Each number is 50 + 15 x the weight over its row's rms, rounded and kept within 0 to 99. Layers, rows and columns count from 0. The size before them is the row's rms in percent of the matrix's.

# q: layer 12 attention query, 128x96, rms 0.279, rows 0-12,32-44,64-76,96-108, columns 0-47
# k: layer 12 attention key, 32x96, rms 0.264, rows 0-11, columns 0-47
q0 097:48 60 46 46 61 53 43 61 56 37 63 36 38 15 39 58 32 61 61 53 53 66 39 43 31 61 37 70 62 71 29 40 48 24 55 41 68 13 77 65 54 19 35 16 53 48 27 46
q32 100:48 61 35 37 64 63 51 60 49 34 63 50 22 32 21 73 32 61 60 50 64 69 48 52 24 58 53 65 49 63 45 45 57 08 39 39 56 36 77 87 38 20 39 25 52 52 22 37
q64 103:47 62 43 34 42 54 43 44 53 29 77 62 40 21 22 56 51 63 59 46 54 56 35 73 41 51 69 59 44 47 36 54 46 35 60 28 66 36 61 85 54 15 57 27 37 36 24 48
q96 108:61 63 49 46 56 50 49 42 44 23 72 64 32 32 35 53 54 67 61 47 66 47 38 79 34 36 54 49 44 52 38 55 49 45 52 39 56 20 77 68 48 19 50 28 53 32 23 46
k0 104:19 62 66 46 35 27 55 34 56 35 58 57 29 32 37 50 39 63 54 66 31 58 66 46 52 54 58 87 49 51 61 61 46 44 64 38 50 39 34 94 60 53 41 62 43 40 59 69
q1 084:46 40 72 46 55 60 75 59 42 72 38 24 58 26 46 47 58 68 58 64 30 55 68 61 65 13 35 57 20 15 21 27 45 81 60 34 51 55 47 46 33 67 65 64 31 54 36 53
q33 096:47 36 64 55 46 52 61 61 51 70 44 41 61 34 39 52 54 64 48 61 35 49 64 71 72 31 55 31 41 32 20 21 63 62 66 41 48 68 31 45 22 51 65 42 42 56 34 32
q65 101:50 41 66 55 51 33 72 61 56 76 48 50 66 39 21 40 53 76 55 58 40 53 53 65 68 30 62 35 22 20 27 18 67 55 54 33 41 49 17 54 39 55 77 41 55 66 56 26
q97 127:54 27 68 40 57 37 60 55 49 82 41 34 61 42 43 22 56 74 46 64 54 55 50 67 73 34 63 34 36 34 28 23 65 66 55 44 53 40 19 57 30 57 71 39 43 57 56 21
k1 109:44 49 63 60 51 53 38 55 31 44 65 65 46 42 47 44 43 43 57 46 38 42 31 55 56 61 50 59 55 41 50 42 51 97 75 40 39 52 57 43 59 37 73 35 47 67 58 35
q2 087:55 43 47 65 56 52 50 34 67 30 48 52 47 34 41 37 51 18 65 61 52 46 54 33 54 39 40 55 72 76 20 56 37 34 50 44 59 30 55 46 49 22 40 38 48 44 59 60
q34 086:48 53 43 69 45 48 68 25 32 50 37 53 55 43 39 23 53 31 45 36 47 27 45 45 74 54 13 59 66 72 37 50 42 56 41 44 33 43 70 54 42 26 69 35 47 45 54 61
q66 115:62 65 44 58 60 44 71 12 27 23 62 35 58 37 39 48 45 40 48 39 65 34 62 48 54 57 31 66 69 56 38 45 44 53 51 42 24 54 43 49 37 33 55 37 39 60 63 32
q98 121:65 60 37 71 54 38 68 29 28 29 55 51 45 37 42 43 51 30 43 37 63 36 56 48 61 48 27 55 67 60 38 50 50 51 40 54 33 38 39 46 47 26 65 45 35 45 63 24
k2 099:55 53 48 60 46 27 52 43 29 21 65 25 71 53 38 41 44 40 38 58 38 45 85 65 59 28 33 59 42 35 58 40 54 58 49 28 52 57 74 45 45 28 46 34 60 59 59 41
q3 075:72 27 39 67 55 70 43 54 41 36 67 44 92 43 27 32 31 49 80 48 43 58 62 52 41 40 64 48 41 50 39 52 53 56 35 28 67 58 51 34 52 36 61 78 78 36 54 49
q35 089:53 47 48 75 62 56 41 42 47 56 70 45 95 37 25 54 71 57 81 56 41 47 59 50 28 44 51 60 58 52 57 54 60 58 56 31 51 46 36 29 44 31 52 64 73 58 59 56
q67 111:50 35 55 72 69 50 48 39 45 61 60 43 84 22 39 58 55 54 81 45 59 70 54 64 34 53 52 34 63 51 60 64 60 43 43 24 63 47 31 49 43 21 61 62 67 60 61 38
q99 136:47 37 53 76 63 52 38 54 45 59 54 65 89 39 42 65 74 60 64 51 41 60 50 70 25 44 61 44 58 52 53 61 66 55 55 26 56 36 35 36 43 17 56 65 62 55 63 34
k3 108:22 41 92 62 44 45 70 20 65 63 43 51 80 20 62 42 48 42 62 38 83 75 59 49 54 42 46 21 65 50 58 52 53 39 46 38 45 22 18 46 52 34 54 44 60 56 50 53
q4 074:49 60 42 47 34 54 61 44 58 41 27 57 57 65 33 48 52 47 39 75 37 74 46 49 31 62 43 64 42 61 24 47 53 68 49 38 64 52 72 33 34 43 62 87 58 30 29 49
q36 096:47 71 58 55 24 56 57 20 61 18 52 54 46 66 40 53 68 51 55 69 68 47 53 47 47 58 38 70 47 44 36 54 70 53 57 33 72 61 65 57 55 42 59 75 42 52 38 53
q68 107:50 66 66 55 51 49 42 39 42 30 70 53 70 67 44 37 58 50 47 80 33 46 48 51 53 48 39 70 44 51 15 51 80 44 57 59 83 76 54 63 29 56 55 82 50 66 25 66
q100 111:55 87 60 47 35 59 48 41 46 08 73 54 47 68 36 43 61 56 58 84 42 51 51 48 44 41 35 68 40 51 21 65 76 57 57 49 70 67 55 58 40 53 44 84 48 58 25 53
k4 102:55 31 80 62 55 12 68 55 57 37 31 52 54 57 28 47 30 39 33 37 25 37 49 41 46 66 39 40 42 30 27 37 33 41 76 48 77 51 57 81 30 58 46 61 89 67 38 44
q5 083:48 51 46 64 45 47 42 60 62 53 34 55 21 41 44 60 64 78 42 88 60 34 55 58 61 73 43 43 63 39 38 59 42 48 68 21 74 39 63 77 49 64 49 34 30 54 72 21
q37 092:39 49 35 47 59 80 31 52 52 53 56 65 38 63 74 71 63 54 39 81 57 51 52 63 66 80 66 49 58 47 45 40 41 43 80 21 63 33 62 44 41 59 55 35 29 53 75 45
q69 113:40 49 33 55 55 69 41 58 76 55 45 86 28 58 49 71 70 47 41 57 61 32 47 56 54 56 69 32 52 27 40 45 50 43 70 13 64 32 58 55 60 54 51 55 43 64 74 39
q101 129:41 42 39 54 53 78 35 50 44 39 55 68 31 69 61 68 66 58 33 71 61 44 52 60 58 63 60 36 48 34 48 43 42 64 71 13 63 24 52 47 55 55 54 52 33 52 67 49
k5 103:37 39 36 51 61 25 59 64 75 67 42 62 62 22 52 51 72 21 45 66 44 40 20 48 57 22 64 57 34 42 53 58 63 28 60 45 49 46 79 67 50 47 30 64 40 77 80 55
q6 088:57 45 41 80 33 33 51 46 37 41 40 50 45 20 45 34 56 45 53 68 51 27 59 46 71 55 29 55 39 69 34 61 30 79 52 00 58 57 52 18 52 53 31 49 68 49 57 69
q38 097:50 41 46 53 20 52 63 34 46 21 34 56 58 33 26 47 64 47 58 53 41 26 60 52 82 50 35 44 53 85 49 55 27 62 61 09 39 66 46 45 44 61 21 49 66 54 50 78
q70 111:51 31 31 54 27 43 61 28 54 41 55 54 56 26 27 58 48 34 78 65 54 33 52 63 60 67 35 48 35 76 43 64 23 48 48 36 22 72 30 60 57 80 30 33 71 51 68 83
q102 117:40 27 45 49 42 61 72 31 39 34 45 54 59 34 34 54 57 39 54 49 37 37 45 56 74 60 19 52 45 68 44 59 21 61 63 25 38 62 33 44 49 82 18 39 59 66 64 88
k6 100:57 30 24 54 46 39 51 43 57 34 66 80 53 49 56 45 60 46 88 51 60 19 35 52 50 27 52 59 41 56 47 62 11 47 51 12 33 40 42 43 55 59 35 42 81 31 30 57
q7 072:53 55 69 57 23 52 37 67 35 35 53 56 56 66 58 47 64 86 25 55 68 64 87 22 48 78 75 47 48 47 73 40 59 59 38 38 46 59 55 39 74 63 52 32 50 59 37 42
q39 085:34 65 78 64 12 33 54 76 20 48 57 44 52 41 62 68 55 59 06 67 56 56 43 27 37 72 71 54 33 72 57 47 48 76 41 37 70 56 50 39 59 75 53 46 36 51 32 66
q71 122:49 52 85 54 17 43 57 63 37 40 53 33 49 53 48 76 49 58 19 50 52 71 51 21 38 69 86 37 42 77 61 36 41 78 41 44 40 52 40 43 46 59 52 40 40 46 29 70
q103 121:41 59 82 73 24 41 51 65 29 36 65 35 54 55 45 65 44 54 12 60 60 72 49 20 46 71 93 50 28 79 54 45 36 74 38 58 49 57 41 39 46 62 46 50 30 46 27 64
k7 106:59 37 96 50 50 41 45 73 39 40 59 56 36 28 49 82 38 55 65 29 56 70 31 48 42 66 78 30 43 71 60 54 26 72 31 71 64 55 35 65 26 63 54 59 39 43 52 72
q8 088:39 41 51 54 41 49 57 19 58 64 60 48 79 43 18 34 34 41 64 06 80 53 21 53 50 66 52 43 64 29 61 42 24 46 40 59 61 52 55 69 75 24 39 48 77 35 65 78
q40 100:43 43 44 49 58 36 50 16 62 45 73 50 74 43 52 52 52 38 68 19 91 54 28 61 52 50 65 46 61 19 48 38 31 55 49 45 52 56 47 72 70 41 26 48 68 38 72 64
q72 105:44 28 53 45 58 29 34 27 65 60 48 54 67 45 50 50 58 43 44 08 55 65 27 59 59 77 51 51 64 29 58 52 23 61 42 45 70 46 46 75 68 57 31 52 51 47 66 62
q104 121:39 30 47 39 61 39 49 41 79 53 49 57 83 44 51 68 52 50 61 22 59 73 36 60 48 61 55 55 72 07 59 39 35 38 28 43 68 51 52 85 72 45 29 60 62 48 61 62
k8 104:43 48 55 36 73 50 23 27 66 58 35 53 51 54 64 26 73 43 52 49 56 57 36 62 39 47 47 79 15 57 55 30 35 69 56 55 45 35 45 36 48 64 60 51 39 38 52 56
q9 095:57 62 56 68 20 45 34 37 40 34 21 40 45 66 26 45 81 58 59 39 71 31 45 55 58 50 51 59 62 50 69 53 58 59 29 44 52 45 60 85 34 71 51 34 47 33 48 65
q41 086:64 51 49 56 15 52 47 29 30 26 41 40 70 52 28 41 62 44 39 52 75 35 40 76 51 45 47 67 58 38 62 88 64 73 41 47 56 35 26 67 46 49 71 49 60 25 48 55
q73 106:55 75 43 52 42 28 36 46 51 36 28 45 60 41 22 44 44 53 44 57 51 28 54 55 39 44 55 60 74 52 57 68 65 42 36 40 59 17 60 89 56 47 84 31 57 23 38 49
q105 110:58 69 35 52 34 42 24 28 49 25 39 43 53 42 30 51 44 49 36 46 65 29 69 68 52 47 51 68 59 40 71 84 63 61 39 49 56 36 48 84 49 41 79 31 44 40 27 53
k9 090:42 96 45 24 52 22 34 63 40 42 10 38 87 63 47 47 49 75 47 47 51 52 67 51 18 49 57 35 72 61 54 36 49 44 45 35 55 38 59 74 58 60 44 23 53 20 66 57
q10 087:61 45 29 67 57 58 59 66 61 63 49 45 34 49 52 54 67 78 72 49 55 36 58 57 81 47 57 58 79 74 69 59 23 45 51 24 49 53 76 58 47 53 40 43 40 46 64 29
q42 098:69 42 58 74 66 53 53 37 72 43 37 39 41 62 71 54 81 68 63 65 59 49 63 59 62 43 48 55 77 51 59 62 30 70 64 51 28 62 66 50 46 75 34 44 34 61 63 38
q74 108:67 43 60 74 52 58 54 47 72 32 37 30 30 59 63 51 66 78 76 54 67 53 70 66 48 59 56 61 78 50 53 76 35 52 52 55 35 66 80 45 45 64 43 51 27 50 44 31
q106 128:73 46 63 76 49 54 44 50 77 35 32 47 29 53 66 47 73 62 60 50 44 55 66 72 63 41 47 51 78 55 36 76 28 59 60 47 28 53 72 46 29 58 40 52 29 45 40 25
k10 110:74 44 43 75 43 45 89 36 49 50 47 50 47 66 42 68 64 63 46 54 40 38 35 47 41 79 52 44 73 32 49 44 50 74 70 68 36 53 47 56 50 54 42 54 20 57 61 34
q11 089:67 39 46 61 38 78 62 43 43 37 48 57 57 74 58 56 59 28 44 45 77 47 59 54 41 35 66 47 45 56 75 65 41 88 39 58 51 72 60 19 32 29 35 76 40 59 67 61
q43 097:61 48 52 54 47 58 63 40 39 60 63 29 54 52 48 60 50 30 56 56 47 36 46 50 62 63 46 35 36 72 60 89 37 70 48 73 78 54 57 24 17 37 22 55 45 57 66 59
q75 110:54 46 41 56 57 67 58 56 41 48 53 42 57 52 40 37 52 43 34 63 54 15 32 34 64 44 58 53 37 67 65 87 41 68 49 72 72 42 80 30 37 28 27 66 32 70 44 70
q107 109:58 41 54 53 38 63 68 42 49 56 63 37 50 67 48 52 51 37 53 64 51 33 43 42 59 58 40 36 35 67 73 86 48 64 43 69 75 42 75 29 34 32 35 63 40 80 47 57
k11 094:74 30 35 48 41 71 49 39 39 49 49 43 55 39 36 34 49 43 50 79 66 65 37 51 54 34 72 41 22 41 48 86 35 64 38 65 85 62 55 44 43 51 50 59 37 79 42 79
q12 088:66 32 54 63 39 65 54 57 44 49 44 66 33 45 72 36 38 50 53 40 35 64 55 57 32 39 50 25 66 52 55 24 62 47 36 31 54 28 50 40 78 34 51 58 47 31 28 27
q44 087:45 34 71 31 36 64 27 48 35 54 38 57 48 53 77 44 68 47 54 70 26 42 78 45 43 63 33 55 54 21 51 44 39 66 59 50 54 12 85 42 64 30 66 70 50 50 43 40
q76 095:32 32 55 41 35 69 52 30 39 45 60 29 25 65 68 42 68 50 63 58 54 30 54 47 28 54 60 33 52 40 51 37 41 52 44 60 53 21 77 51 66 41 62 67 41 48 46 55
q108 109:42 19 53 38 32 66 51 43 27 49 37 31 20 53 62 62 59 60 63 57 50 41 59 43 29 54 55 42 61 22 63 40 44 47 61 54 58 16 77 49 64 40 51 64 52 36 62 56